config.toml
n_kv_head = 2
head_dim = 64
activation = "swiglu"
norm = "rmsnorm"
bias = "none"
lr = 0.00749
grad_clip = 1.0
final_lr_fraction = 0.0
seq_len = 768
dataset = "wikipedia_en"
Each number is 128 + 24 x the weight over the matrix's rms, rounded and kept within 0 to 255. Layers, rows and columns count from 0. Numbers have three digits each.

# layer 6 MLP up, 320x128, rms 0.225, rows 207-243, columns 0-127
134143155178116139135136136123110124115129125106143112140140143139119124081136101138117075140106148113164139165140156139126129106126144135091155137120144137121133156159134117134094134140115113151141123115148128148134128123136107128090135111155164117123155142142155099087144161113108144154100114116114155127124142134163105143134104111170100155117137110151126105119085156086150121137128
164132172119156103145118133117109127105113096167148147119108153098184097163113171110177120106097104124129097089142174138092166181145112156063128114120121116128113141139120136116172098089167127114122110154156117090163123110140121132183101151144197107117108098166150100156104161120129165144163090187138122146145139146152090109147159122127135102150101170111142101153138144164140126126148
101164113169141118159128100127105133155128104132169132146139116122082109134124166140116071131182151115128106119137126073150136152102098082135105147126144143124112116127125130109129129113086132179146129151131110143095143149130155141111130105127101107109090158156103139133128100099154156115155111141104078132146127124121134117110123101137125133148130150175150130114096076171119109128105
138135114102129107120098150108150122136155150129152108129108153115159148126150107104109138150144129109131134125133105102131091093101119147113128131133154132142108118124155171075134106158142100081138149064130156132128136126125140129124147157203145128140097105115109141151158084153146135118149080145140102125155144113138125098160154129129093127122093124169123139144091152120137145157123
145100135122127125157094110149102136138110137155129093142115123090130103106133124146132107157149138150151091125154136169132099087131132139090119118109077173130142164138130135064108081109131123126092110100087123109134106123128120137120096137142135140140144122111149156125144134143126084081119103093112147108155129106089099084121148131158141127147134074147153126124129133135158073143141
110129157126142108107098168169118110079145190128105158094116147108154120110106115132116151159137160088109143156132140127105133115151100103138100119152094123134115151099108139152123133122106136132114152166133128090110124116134129108108110121133149123129137101099172133145110110133110107155126083134122131136118113142092070169131137135133150121149120121127103093130114141162141141122101
132144090102150126166146149115125165156127159148124171106110085111074179128161118105105137101109120141134115158137196120123097130154130147102125113128108119131099129108121133105124093118145102115127161128121099152091150157152150164145102087116130085137119106139146146118123119115132106105122174130161137150147109103134124195141156117168178138119133107096122146112152145111127128101131
134100145084150136148116138112111116079131092147140135076145107136142070113153115137101102146165131136128134118112111120110168135130120099130112126086131122109118147098092180159097144114127127111110122131140142105139122096124146094116130162096110133115117134134173134139138113148127130128103113159119140161152108138128092080115142119112135124147144146112114136100167150093123165106146
120105133104138096152168132146105065129146102172086110137150112149117108099119092138101127127175119135096088134151122136116131156126140108116143137063131132116133112131134108120102154127123151097100117214165156119144164152125109137074127158104113177132143136133154116116048114118161123095141151094143152128160120107144046146110142152116132118135129163151134094115110083154133098114133
143155103195171138096102151121137145136105082124083099151111084086094138145147091115162112144121149120132139109117128169137121130107173132120100151174119096099160146124126143149107170136187093123147113074145122142164155145165119104136092105148144161128147107113106154085141112113121145122121130126105126137178139079178116144103153174132123123127151161113094124115123171118178154100110
113164108133122116103153116094163178145097099120131166138158120100100179097099092121118121110134113135110128070101113102117096132154158136119137119129134111117130132145149120124105113093143159140110101087121134148131096111133108138098162142165113143136104163155119200144115067100122125107101104134127175159124114113104124108156132133165122147117151122128124134140161131151125106122123
141112141095107171115117129093081138143097140082104146116137124131141112136128113106112124102129178059100132120127124129160112081107109149126155119076130117092130112150101112120100142135107100130165132112127074105112185127120158152145128150119100128103095122164139078138138108135158147141136161133115156130105113141116135134121143133131163113173104137065135149123072118113137095132107
079143091141138109121110155161084108194094111104145110100101163097127080100123098110134108122128179121128108167131139154124106133170144148135157137112131081061163163091124124178119136136125121134138092100125128132138115151095113092125113130151119116119133108116192133107122146118127149168116094137110159128141151151114143099160104110081130123117154140114152157136106171158125118127102
167160111141158142116140145122169139170171113118150143091146126154077146101098111141180114137101132106135105125117134124093117099089153086101134125134113149118124121142118086127145137121171173131128102122162156101144166147128114058125137150130163131095149123182153123139143138107145117136122145136143110123154125147082099184130141152134130119083094138139120140150101141101137122163167
083143128143123180104113099170121120199102176091135151114134117104111172148133103175143129159075131138136157124193148157114114097139123155132138139148134129142129127112121121128075123130135164144165082123130080154148089169154157149124159122078105132085144131108118131122189116086150147156111121130125142112103123136200089139118131125118161085099151115149130144109137090122165123105114
137129152129159133133141114114194117117161169116082097142140110113136080138125123088134157129150117099101120142108139110149112120128095147142148109110179095093135117157104134128097143097130122089120101070127087157148122135134117111150125103119153116137146161120146159146127148131138130124125174165165138129131088112134101158113088185116115103142104125106109108135142144125164159151130
149175159098140113108099134127169143132154129124137111116147129100116123097138126077138131127136141099144116162134115120092141133133096134142163129123132156138098137101125120109116176133163120113136136137105145178135110139115115135123156132093171151069141120173097105133133160167127129157138149140110126138122082131113190129100109136144103109138130118143158126150146153126123162166102
164124166070107107132121099112124124121130132094093135121137130143097189127114141125094116134106124126110087111103128144098138116132115163140151145138116148131156099140105085114119085139143123130115151130110108114102135128155140118138173113128090104137101170107120150135159086138188131133119132114168083157154155107172120110132127129137118128101147132109143160143118123139119131115134
153123123115147129098129126143078141158115150129145122125192088119118097176116148175121129107120130155147094132131117112083150128107135151120158109135108133148088081128150188146155118115104111140143133131148073142109171117135140139138072105171169127180111168115121145150121134171146162137163148099122133141118106104086142096109111150126100133147153135150145129141142098143134142159121
155122114088182132111109153134132157120136115150134160114110173128134118174130150105153136117112125141129143144131100078119117163177134116111106140159182115110130152138130113129173135132139097115115141158115164095160088124147088123126116112142135119149139066113157131134118106124146097134182110126173125146082155119133126122127165153144127135078109145101087140177082121135114108134091
092191109089113161129138105155117081105091092085169077124126180122106140126123110117119112113149122157126160104046113106150092116194127179138112140108169174149137127108113113118060115149164115161127124130140115132163090222157140095113151120131131105135122145113149123135109131173129098101105082130124172132147178162120139131123068133138093098180110114143122118135138139105147117124132
108117115139155163142147132135098079097113131128125092111113134114163143115136107142074109209124162140092133114104126113131149115169128095161125176082167114125148162167138106158127138087121138075147152089144099148129107157150110100131149089168160135109131137139096124110126098111131106136149126083098139131139126121126119152130139138151128105113147148078158155156101096155140117156082
147109150149109121102124097123102132103094109167135160118163146122114135095118131135120148105134085143101063096122127139065133157136157117104129126130078105168132119158121115079121164134123111125105114129126089138083176154104162147128133121088077113122146117118110168117121094169126177158101139119150111132136105098128133115183137124144143135132104133079132173143071100151163141145177
147153135171086109107127097140132125185112149131142128108127117142171168130133164134094175156123153133132155118128118107141161114123115084152151112111155124144146137148117128123113121117128145130097081119155092138152073094142118161106142143111083148164116099127176136140145063131103136103095131141081124081133127115148100101128133130156121117161112133114129137113139135102153156111157
133155170094135126126118093130134117131082117083138119134145131128100148172132140142127099116128129144130135151144180103179120132085143127132157135118128146182145156125132139154117132117112148094146174149103115143154094146136151119151116102148137135145131133152119129129141135126087096167130124159096132112124147076149121137094156158102168119124127137092164141160117124099087147180110
081117101096126135112129141170123103147127133145120135164146153163134141113104122143107111136100153164127088157136129136124082129171111106103143127124103148136177138109099112122129105116133095136154130119125112150150154098113128134143065104150119118134145114155125167122107082132155151113148117121096141092128107121147163106100138090152108128126131109124121136159149157074128131107127
124137142091102145138094119189169123109156146141111130108101103077141154075114090088154134128129158118121162136150115072127141135113136124164140126135157142127129103106164148116142126150116150132097115093089145135112108117153128116132131127133147147129134115150162116098158153098153139133128143082113145105155123105113148150130125082122120142091137120183116114120086129138085094158138
093117101139123148166125186133121130130122114135096133097147082137121126150147139167120090143099140147123133103115143148107151074142098172097153154111149106161121121130141138110089139156087119164151085134095131139161112171097130101141114150130097106125129111134167129150136132128180131086150122161147110115140091144086104101149114157151164138089109112097096119158131146146117140095144
120108163103153120138105150165124109124128094141133105112091130124090129134142120121116135047125119126143104142110094111104145145137181115131125124163105140104138135092155132137126181152139090144164104112099128182143117112106118168126115063169124155127130112172159155171145108110149125172097175136113103146118093112124148152089124101134137110113135124095132127148137129109141164113114
145150094112136137147151159084119108109171145141151081077116147134144140143160147127119162159123150079160149159115135127124134172161131117089135116107153138144127131162121137097087120102118144119151167096090115087151115150137150103108105140138112084132138173123081117147072104113151147091148165105125122127107122111159142115112144161099147151125157118086129144161137117130101125149110
165165099128148114155134139127152089145106151120135099108171088107128127118157180099136117122155167133129082151100109120090099152104107161189136096130141130182200118087126173160120116137107136142117135153145136122163169112131127126140136128152146121146130162164158137133135157121140140163134149153139163119111128099097160136128132118105113136119108166131124151081135090156180121152136
138162108133135152098140108087111149160129116085114134104145093130122149138067056131176127110100132128101122121158093125121181139168109130193120172160137118132120114122124153089128144133130102127127164123097112095143124131084147163140107156089081147109130110162143093129117149199107147103168134139140124151135103106094127142137131107099145141143088121138151099138084104130138136156183
125159171066136123176105141140106151100099093131105106133149089138113156133104098140086132123092125115162090081117100107111135146108137124134126111111132142127134108076146127155132148141151128156143138139161125125148157095131144138082116117109144131133112115114124124124124090117071101139100135125146137136168127097138114132128140084102154140101148069125143092131182092117176080103094
170152125184083113133122131145101116138138168149136102097148116140107159135135123164119157138150125119113109120107131122153136150115137106126139111131184129143132107133148100170124135140112100096106135115120121163086104127123128116159109137075150119114107122146127156104124110104120113167107095153139108119103132151114122117137142150130085110130169084091112162110144152148084144151123
124159106161121139109140132130150143132142125094096125107131117106107121142079123116117168136138129133097107136135115152080145072127104094169150106082115156103048092136119094128088145134109080130145179150137099154121141146090120111117120146134115138108138117097109123171151131099109138127164128113126118148110144144115159126136092132126112167162152133167130106087122098094096141127160
118093139132155179144105104124098114096146105141119171141114132121100156104131143144089173138108125106128119127127139163126117120164157106097106114130102118153138192097151172108124111143098153164155116127134124138166147161125110180147122137153145155115094162156111133135122137109140162177100093112158133108099123137112182158131140138150106120094110117122110144140162164124091111126132
137097128140134141106140153120128127151142120157091057106104141133127119157122125131120108143107127134118136140078120103137105130171202121142118125108126117140122140140160100106111115147102128123162116135134141169115082137116183124124137114154091104136107144103149127093108128172145080153110123063150117101144122144133146114138166128121160204092140116166113145118138122146139101121049
# layer 6 MLP down (transposed), 320x128, rms 0.209, rows 207-242, columns 0-127
125102138127127110113153151126143129098130114156133149130116142145136159133105141129128135150115150087108167118149130113128143118119155148140123135128069103161099141131158158139116124107128125125119161105090140132117157150140122112122106123133128081134119129104113105146092123142166138105113154164164153133134131130149114134130120109162173126146125136138146152122129105119103149111146
107140130159099127106174137132141146101127119107172080074144157116100125104125120106113108137116084176112111095087154098126123144117151114118110112125116129126168181110123138128112125176151136133126174129117146167150145137142140120137101090137186114129122130169131156128189128113116057122137145147145150141133128130130120154125122119119157167156182115113125135125117118090148150152128
115126169150196159119111119112130104099134152113145097099119183123109136142127154115136114115137165155154135122143120086130145135131138096119132086171129110124132109131119124146150127090144096159120102159155156124116098099105161158072128132089126167109155135153148116131131101073182122146094131168139094136192149134106121099179138133131150134162105080184129127116115127132176136115121
157126137107165153119148103135115099158116149101149108106131145134139161133145139143106127111140106156120153127061120087134139147127132113138093160093129117126136166126146106148076090116152135136110103159160132148150130149143106136124149113122158091120162117157121076133127125113119129140100170133145172160117086101100128157156117172139134137163121121127114141118154113156156170136108
102153115152197153107100128128120157105137177176094151090086125080105142139173147155168118164133096124115121167127133164147099127107108115140133120155139146110167143145119153113102120106107102110139125171126107111112123127138130127142130113128103171077131131157177111102143129117122155129095121151143138112161127087116124149139140128099179074119134149128162113103188126116161143118133
117140131089096137107100095101142137152141122072175106125142138147149144147120143111107113126135098120083145131083174138139139113126136115127140121135189125119103162154111115086144134130169124144167136112109102132149092142120119143157133133167144125133120119123145123111142167135131130108133112121127166153125118124132151145121125181090099176115124091111122078119146148170109123097137
112131131070162092127122131164131102117079127118112109101135143137067099142127123140104134150121110122099154106130085133125122151093122127133134180129138136124141144141092122128163115142134107140179142155139101134113134153107102126117115128114115140112153147111110109162114130141118150126188121144063154131097114156109141154157123114104117089125148139160170140160138090095141146115125
125170127135113105095155177116145115126136106127094139144156123140085122122182118164109111141164119155125125134149159138135123153131136138118143086122148106138133129111111126116130143125082108088115119127116132063116144089144153108130128133086125123121130114129120091114111124097133159140174129119160129120117163138114139134143133131139159180159133164131106140134145133097170137109109
138107119120117067157101089160110084090132136110141125156105121118098129146134121102127131135133130090122086132120152094137126151153110137122077102144130086124095104147117117163134163165151116127130149119085119127150147076157117148132098077139081114156133104089058129117161092097104113133100121142102171179112095107141151117089154114103126113057177141125137144189126153143125135146120
134118186115187134146115047141143138143118133118142120135128132169108163181081151103129183136152096113147124152120136110112122085200101107090112139143135139106117145106107141098165129106189165093122101132141112134115139120098130137165144185090157151072153110111107144160081127137124168153195158146173101120114170148127152113123118109129153144101111113129096146119125143123146150173127
129138116158131152102109184103148137107179125149142105129086137134091147153103171128107090151108105123173147124140152137144181122081153110135124115146126136132137136076171120099172114163153129141129111144118135117141098107122108122176131138098120155144146119125138167113096124133155135123151116139098107076117139152122108116122164135130138124092154098138145156122148137093128133165169
106128116170168115146153081086127118122122124155122137152113113142154106097125128122157187112140125119088118131094154125207122116127143137125128109122086101105148136170126129112172121168145163101172124094123104188127095116180112118151141125156076182118135149114157088127100134108096103167120103135118109107092140090124113103108154164121136149148183111111111106152153148140106112107093
129109151126124118132112105138108159104137141133128148164131074151150150155125116161133125114133155121153127118141115144113122115118104139161136135108128140117136120125089133162153137117065108152098113152131140113138101119116109121141133131162098137143101110117111121124170137125100116086133150098108107083111126088112162132141145110130138109125111097102143155146152157121133106090109
115079125167128123079143133148156149118149140169154095098108134130138123141158121122141122117152145142134169131142112123206120088131096159140096147132157129092144133169082100135102079153097145086159118105150104089164125120118111105120083090126166128130129149123108113165111145120121138109146109150154110110173154137130111080168126153167152170160078094102104126116169124134120158117162
121110121112115169107120127127159102142105164122177148137124110109117149146176161093174146107128131103067148139170111160134124075085137159131155127149154113127128069112084150108126142135153170159142119153122118087142140125107101093120164116189125105099145114072152142091128144122160146111123117144090146137142098122103101092125113118166126119124083153152094111126150156114111171108160
135142125126135133119145085143144109161143117118118104157144130121127096129138115136110077140153129124149090143110116075108116153176114126108071181110123098141108074107154133163155140153170104136101136165143135126155135127120170158143115139080126104141139134117075112166117158117054116108119141135118126099138098127152089143147113115123120133117138139179107130154139132142056130115129
140140136134144148151127112139101149141139134090158142131131141152132145130094128138129119134133118102146115107153103104120100135158123108130116148128112135121115171141137156120150133099140133134109123145138146158136126119125160109129139154138088139108096142132157115126153111141115175107132139113124136128121138111132108120132131123146156124131147126091113140111122121140123111105131
138119117140134126099088124139133113129128145132091157082124171135134126133147147174156164129098102128137122099133111136167122126134071118142074158141122117076105120138133140142124122150100092132118128142104124116083131159159147128142153106105122120139128162124141140176143135165134119152157183147124180126126127091119133093116075144089147149146102126126163112159086166151128123086140
117138148151096132165151147141169141149130132167106123117107128141138100122145125156156151125139119124123161119124096111160135074037167110107128112078097156123141123155157118111122116123170156129143122086112106118098132115126124119140134144117110143105154116134149134125142125088144145126122137152139169134115140153127106128115189165154092169101079158100106155116108120159138135092139
103113132128089135057131141088075115162149089132109166183137141119097159153127108127140109141117114144151143128156139094097153168096163120111147147115138091167158102085159148116123113128120096130107120116116139112103118090139138155122112142148140127109111147127121089138095121098156077065090114149156122131118145084199148115135125106170090160119146113106139099112114087139137104101106
115154150102135124141143117117158174159089175122141093139126111116167135146143131131129096143125098071110066148111116111114119156071136067147119149111094121109126155159173122118176093098138138099126132153157114121112125150113184153137105132113131149143096096115129115080085118160154123148149080119166109123109100118102136185134080133081139107110136168108097126102120075119169185144139
168139106127117104109135157110178131119156158111129112106135162135110102152101124145127170131117132143090135107140111130165108141080143125107178106153102146127138128148076123124150122130161077144137128173138156149106101065141146139120053138138144106058137116120092126158100136143152125077157126099120181114125105115122123127140165135147141106150131087143151064107139152167160116141118
157150156117116151156081193100145180186121113140151134150128110113127185213106141115089115132144150115118118153149119153128121144135147086177058123158139123147099100141137122169107096115140140101135084144114143130104111131150131158145134136129124138133100122110136110088133165139127121147120143138166112142119145122105113144079131116139144102145143116097095169137158107086139132144142
126109162120100185038109155130144135082161156132132165127150150132109131175131141122141084111129106127134134059146120136128113159124118142151117155149150175111063070152140117097116098151121133132130119109118123102150129107126135148101147117126137142125109101158070140158128147123132175119111143149137125123144119140143128110100131132134119138155125145182115131154119084163153154148164
131152132119141107147148143139101112113121111134140136142145099167109108156127134095128094156117126091138133107128125101145105118134127119062119117117135135089086135112116118111131157100106148162137167136103109143166097132135140119129160085165087136131142134126159108127141150100076174131105132104128112117160142094170105171153168164131106116118168124091134107148178123152115148139119
116093129130128117155090107152103083138130120162165141110155116091134164151079132154148141143165161108101119160163110164123113087128112124130107130115130133129086089126139111144130133135151147132112158161127134140134126160155155133069138114135078123163136125142104139066061166157109129129122156093125149124156130150137132151143122108142126118132098095102143151132097130163169111095181
103097133097121148144130086137156128150129108125122163096135106132105071126160109158095154118095076095082112119118121122123150120140095175184094146097133143166099091109101172099108152120124147141149145092107144143133082076113141108153131085115162109141110118136147110093168194127136167086116110083112135149104112151137146114097106105142122162123120116094116152100121117142132086121071
165112111087117143152202089110121140081142132167142106133091115116102157105116128112131189100131124136118125062072141129096126135142143153117148097078141119096114144136129128091105137127114142131157115119121138093154071107127117109127104112138146138147162122151150101110073164134128127079079142117115126154090121145131092149091139124111127156141095115104157122127093101121127121111117
148117144089131094135140143171099131108119116120147088078105093128115125112186102122132082116147142100089119149123127126146130152162160120151104136162126103149099115100125129110068119145135162116112105138094167161113106153133116148127156103148115153145148136146145152085181163099105134161076189125121139146127136085118151149134178094130137165086170114140120128133118081130117052100138
107126131141104154080081095116174152122091128112159123149105172111093162154157089150129129121133097138141095158127135158129120097110102160113125128130159134126146159141111142122171142122188099097153120106127124127159099149063149136115100116138150123121147092122112096109108147156137107109164099118099106120158112135123130106138083166096123125094116151133117134136191130110102103163106
128157154147157121116164123131130134150128142122140129135120108134124120183103104150131107133147106136120119127120137106113124102110122115168138119164131163142126148147127109105081103159136152117127113134140092115137134110094144156115157155144078139133132104174108053121124173132118133108137135128054108087108129149144165112084113095103138120125101111100124153136109154147103105105134
132111151157162131078127104115127152189131141103143121130151136122129146125166134116093135139156092127107122132098147154078149122124130173121110147140129143114140130164151121159124121131148162130127091105106129086120132170123150121182145180126141136159143148136200086138092123167120127068160106112151078129149185107104174121133147103129128155154108135166130134079129099138093137144134
128124192121141119056144112104128130172148153127114097123125043109157132186085122152127070098129128128119123142173133148136095152177135100142127126099116096145119134155145095123114149149114157137134104135152124148128127136143132101158138132128114139114120175141126135133139102100103144176101149152113094115104169094192135091148122112127112119096085112106135130169133076111122103112185
142142140152101129103136146076142119115140076101148110132132098143146122155159108132077135179124146150153149148141142168142145190137069143141093115148159151107139101111112098130137125137134154149133142144129127110148129134164131122129109131137201112133138141127114137110176127169160135158098139142132118106116144119133105121128104112163145124105139143109095152119109134111155131145115
172141130103133145123096158150135123117124125145105105124162127136086141168151137160108126122087119140140090118106122166135136131135056119122104164189142134116154116077140129155100110147118084134106161146112124151130126129138166140147168098120143124128124146160098095124127142135125108137163135133110112119122088134131075150137146125112096155109152143118161155152157128109107136142181
126143118127101076106149107162137102120134157143090107097151142134147097157131174122157052167127120148118148126121153125133112110130165137115130135184144142130171141133119160116168180107131091129144137122143120113136108146143150081132106104163142089160128118099138128121120091128151121193136133134147143071129119130151139162134118137111093157112109153124184151148138113114134116108131
# layer 6 MLP gate, 320x128, rms 0.22, rows 208-243, columns 0-127
126088136101159087110129131180151128142134158119058150154091123128120140133122135149135102158154137160084077161136141116089112099126070125150124136128144142152079133084134111098097122159130147150155172121104122154143134122115100144134148152093117163153150135112145119173111143138119173130128130114104146162099098100123124159114119093114092125076110153177122175105117093125126125153165
147146123122150121118121078164140143131134147102129107126098121138169174110171114161105103132096161146125135116136117117115147145126120111122090143109118125111069099152098124129146141145135098143109170131147190148156128109118116099110118123155170171157137100136109122102117186117086106133132134158124159174110130110089142112134098124091105119105123133096124128120107107131119137140119
167154141112160088109105140166123126160104125116137138143141100136123143085109141120145125139159154144091119109172130097132100092098113130125165134108161127084104135156138120098145114138146126112119106144107171109143114158153126100140138135144103093148142141104131119163150083154141135164144110205125097124130087095151121135143140155131138151128131139179126178140114114100127145127114
163111120191132167083179123107109170147121080151174156107165154128155125144145104137134147095125140161123106113161143080138130152131075119095106121130091110143118109104097104131119125163158107135158094140123099091114115129111126110141114133118122119147113157117128120105119133114111129129137083127127129123095093149107112141083147062135149148139147114128109128105085111166085096121098
150152144116117107151141108104150180124100109150111117163111128099119138141100131113106115123120142180129093109130149144092157150120146155109177118087103153132154135138161138121154162164160099131128124150102134143109120125135147104100145152127136139152143144166123122091144133114135130145119137079107123151125102129107122118142117098139093109136126120136123158126151156112138109135141
132127087144163123141136103098101121129143155148127153165138140128108126129179165138154113146137172168101119096162147143152147152084146126090136125176145101118122125127160128124173125127103101109135133100114110108109139154075115138141151197164146141128148128135126152113183144145127119129112127126116137113133129112141125097108114133126140119101151146092109124105100155055125122149091
094110130127121175115164069132108111126088170135113161114131107095154101146136082148136107091131138144144128132163136114132154118118137131138125140126116145135095165114131145142133130109136115121094113148121139127174112149106177156099138141166157128103112145096092127146135143113085120136082128148163092130110152114130129110098144135148110167125162085154103110141104113133108110127154
098113092124170119148122114142130096090115121111120132088150076136157129128187144109169172125136114172112124148108086105087132104089133117123138135111102149172153178167102132147130153166129150126102135103202156111128112168136164118113139172121153128121122100132125143136135149118128108083151113195136124096130106133165161101133147136192152155171113142130106117130119169124141128121124
140169147141101082147162098080127105110102113116116103122093151100140173086186132121122162122121132127140095116119132074106159168112111140196154151134150125102088129128137178063104103107127167093163120128117120150147091084144133105136203127142121097147136142152084099184107141096092133135109100138110144139123122136074167129115085156110121137130136203134114131125113165087130141137113
118087147140121132162111137104153097111092115110115138124130100120147139086108142140148135145142113110133126107088147133133130137103119138109145096116149122122134146152142115137155127124117101096129113159131143147144126093090125092130094082123150124188134139126092128123078117133134101089127092131137121080121125114138161131108094097136157151112150102127123131092120119095156089165103
100163085117158131082106154112090083142133156123101133148115152136179128103097106158107085142123146111119129133122089146107164087090122106125167160155140116075075109099113103156146148133109097119145137129128132109145144109108196141127146150106117137138161098072159101130139136106149105130124103162137121100133117077137158127128145097165107136128114189165129143121156114097174166123101
105116146140158174120102145169128117157140126115118143108098122174151101113134115126123119095149123133091097120149122119136093145164112128115128108098100148092148147127135109140104139151104149127101128131131139118092109178121087150136136082139129183158128128115136119097133155128162150119127108112125138099127097073114135099140133146104102090148118123086132133171142132138165092184123
148099156183130116118118123149144126065109095100110114104099074142125139157137173157141103088121147111101119128118116069113148063142138137116149145121125082124115112081146086121110141162183105173135155112123126129105119120143159144087174088165118109144109115095131144066107129126118098142091113093151141092149123127099152102142141070131131108115115136140130084116145103145177123104126
174124131141169059186145136120106165128151118124101176158118169131146134138130143101131121111144158140160118057125139077137144180148155131113157123139151116137121102149140145096106119134163084148119153096167101126059110127092118110141125159127109145144126158137102136133134103078127102140114154111165118137132149122112190141126119162140177116202126154176116097155134108107143115140130
131146124091138139155116101094207100141158141080116120098127123108165148129164150133087100149141126142097143112130087054137143114147132092136120146161100119129123139139103093112132151157148118156135152144130147132084084129132151115113135130135106145096095109135102098116084116120092134144127106112116119113096147119090125133122132077149105112116107119139086143145125098135167129106186
092174131112155142150111113130129135129136107092136116110156132181118135144167112143126126139117130129116149143115088158149103100138134123129170116113153099146117148133174159154161121129091157109146138110125125133142173094131102151123152125145112107082104139159137128123142130138144155151114151128118110124130129140130146145106148166108140138104125116129128140127106124135119116161125
125154160114138109113093135154136148118123140124162132101150148111092109150152107086171099096090120128108083131122156153101176117142105075120152149113159131085141087154120085156153152087118108123146122079127125141112160122167113109099144133141107141115163195109128104085169142123147141129123163133158134158123136133113185099158110124145117150125116148168103135128121114129129152148082
149167135144104141172117141127152082124115133129112116166126157116152111089190160122130119127114135141126154113145118145107118094129131092111140152142127156100121134132146115171148147104116142118114099096151147135098145087115102105135164104134149163092151107097112126117082142122141146147117118120128128177096145131092151111121134145115138124079153142094100154119136142095102114079104
085120160111126149122123152098136090133118119146124088110147148107136127138126170128091160115124131167111164152142142127127109132103196150125121126122104172121118126125111127191112143104115155087120127145078153155120163092127163136113131057089137109123130098106152098113122142097084143145095119125132123110143129138166159143142077114124135178140170100158160105082163152105145153160088
123134173105171127130086124106152127129112142145130172188127132156163167130158156137108157122122151120103118145101117134155181146148099109146097155117148151158146148135158147110151127125099152150130155167099145148133132137157098133117122124129110139104102108153101170102117140113090170113085122150098127170138126159154166121116088110122095109071161121147099142150168135113125117130119
140108127079167109094110151120137108159095125132123136109117092106163193126149109099082133083160135152092177120098160104120133111122138091131139133105105085153100136099158108149042105141151165109101179136163121120124160155142108129104147145179154137160097133092123090120131117163094136145107106144143131150083134114134088125153132122162112184122139104144097137082153173117105154101128
116126128112137109167100114101127084123100155099170147153156115102125095107115138157148135132130167122111116115150078114140159156115136129156124135134108099115110112130157136123137171067106154144075133161085139128107107152134164119084140123132132134152122129127153101117110098131084150190167112104151106123122119138149165112183130138067155150072123116131087103150079146177105136101067
106133046161136128079170095115122181148115109085134106154100131138078156131151083149111091177157172120081130113109166117108129132121121098140107097128114112146101115135153110139120071125139146125162064121102122138119079141152151141168115103103114141132114140091103157102108149120121158143093171130123147086203177106138115103089148168131165087134156114129097106163136141140121130171124
132156120110147159146125157132119131133133099115091115149134109115122085110128149145097120143101123123138146148169108115103118114114136132166120163141120129156139112136114129111092124132144121117138126107138124175127138108098118101138107099137158111117167097094114136145126100142140136170101120161141161151121087135170117063108153140102163157106162118098141098143100058112107095128133
093141111107116141131111109120120109099136136126134150111076109132099105118133143159127119159151161135152135095134160098104152110078138128158162095135103108112117084067116105115137106159124129126130157188140131130142105124118136130131134139095143148145162154113123157120118115112113089113127117104127119107138131097170112095150104130126145143134140150129120166145104138082103138073123
099168149133146148081141136114102133126103092117104139080144095150115107164144169105157177169101161178132124147181114114117126138101098120147178108150123115154113095162108108123110148123100096115136128136121122118106101122142122165090115066124122122107118116119161132091138133139111077106144108130099165125117108127116163101141104149111142064123127139115173099137093098147132162105126
124164129145150087141116086128153139068120107121139160136147109122146115105113127135121131102171077078088119120125158124136168128098114126117121139104150134118077146165112136139141102149157137124156091129096133102115141110117137133133119092164137126161124159146121128121138107143090158142067131209048128105125166099093152119139139109136115137143103127125119107096182095136094114104113
116122148146115140167146079120131105116090142152089116123085147134148119134156146131126116123140152099099103129116105096112150101117138156148130137141130112130101097160128096133104115122183119166137126140155111145164132114129130135124139130162138143177142087149151139119130150127098138111109134151127147134139134116129129172157165092110126147094139152146114145108151112151174135110104
099152141106170164147107097131116101114122136111124082080100126162135145138159111126063123120103113166133173124124139162150117115096082118148097156129091184123102149091103165150137121153146110142116134170124120116121136140154105120106172077146118139112091144125100130115106115128095181158101139143140168154110152141169143151185161098155141156133160142143115123102058125086162139128149
123129119105163116123128134113154102147150160114102166077134088078081129166159154106112123125176124130100155177096104109116116127151122120148153125074133088135130148163131129138171129136120111165119136100135150093184111110159124138129138148161105156133167156135099105147124090076111135139120136115132164158129105122187154105145141106139138108144098126122146167151128173147117137158140
083113164093151133164067148116107118146103094129124139132108096118166106100108154125120136137139157152141141173191123107155126096145178128082121151141131113110129129116078157117084113131136146097117122170099173140136135154117122117134117091129164132160143180059122180128102087120143114118146091153133114153126099165111135087133147132107099116134120106128141124136136157099149127110142
140138115107129139142106115102099124131137107138106130118143110149109154118157131130063111118081131182077105101140130104136142155128076144135158127135086092119132130127165149146127119118170077086163145105151146136080131147141181138189102114106162128079115120122076089164180099153149176140123119127112207154121118114130121083108110152091165118120105145119146113127100132087106121098120
079145116168135129115143102119113103154132122138158110147167132105147091142117110118138104134115133144122168151162143117134088116078137126119145086091090152108133113148169132163082148125144122139125157115128141092113123111159105110138124137151130177123136125129105088106104123113155150161146148108152145124116147114127172149113136145118153126105149156130104140126123153115128127072122
145123132127177133168148112120134177117143115171147172126098171110138133140151116134098186137120116168128123128135130123112140133150117118153105127072108129126146137158127128154101103102157119116124125157126155169138121137166138124128143169103126100124107148112142107130164145170132121114142158149102147136106091106140108070120128162119164078090117155151099143136130144163119135144102
106144119135126122128122125149064127161132141103109148133124117140089116095151155160136156109108152110129146124148138133144161115166162125139141151190120134119111138099116128143098137140115123143139133162131112136138107116105136136127163140132162133155122171092106151137116129084072159126118135118114133148108133142150152138158105143137096130149150133134137108168115124101106135091168
096117157104135160127076127145128116167136144124097155129154102148144089106163097144119103151137130175147088146112115114137138093111140168168095114101119131185138101134114119126149156147164104098142080131149171135128120099161162130115153155121123128177146116124131088128175109142142117126117100143129151096163110088180135119142126106123095113126143140137151098159129127123097167091085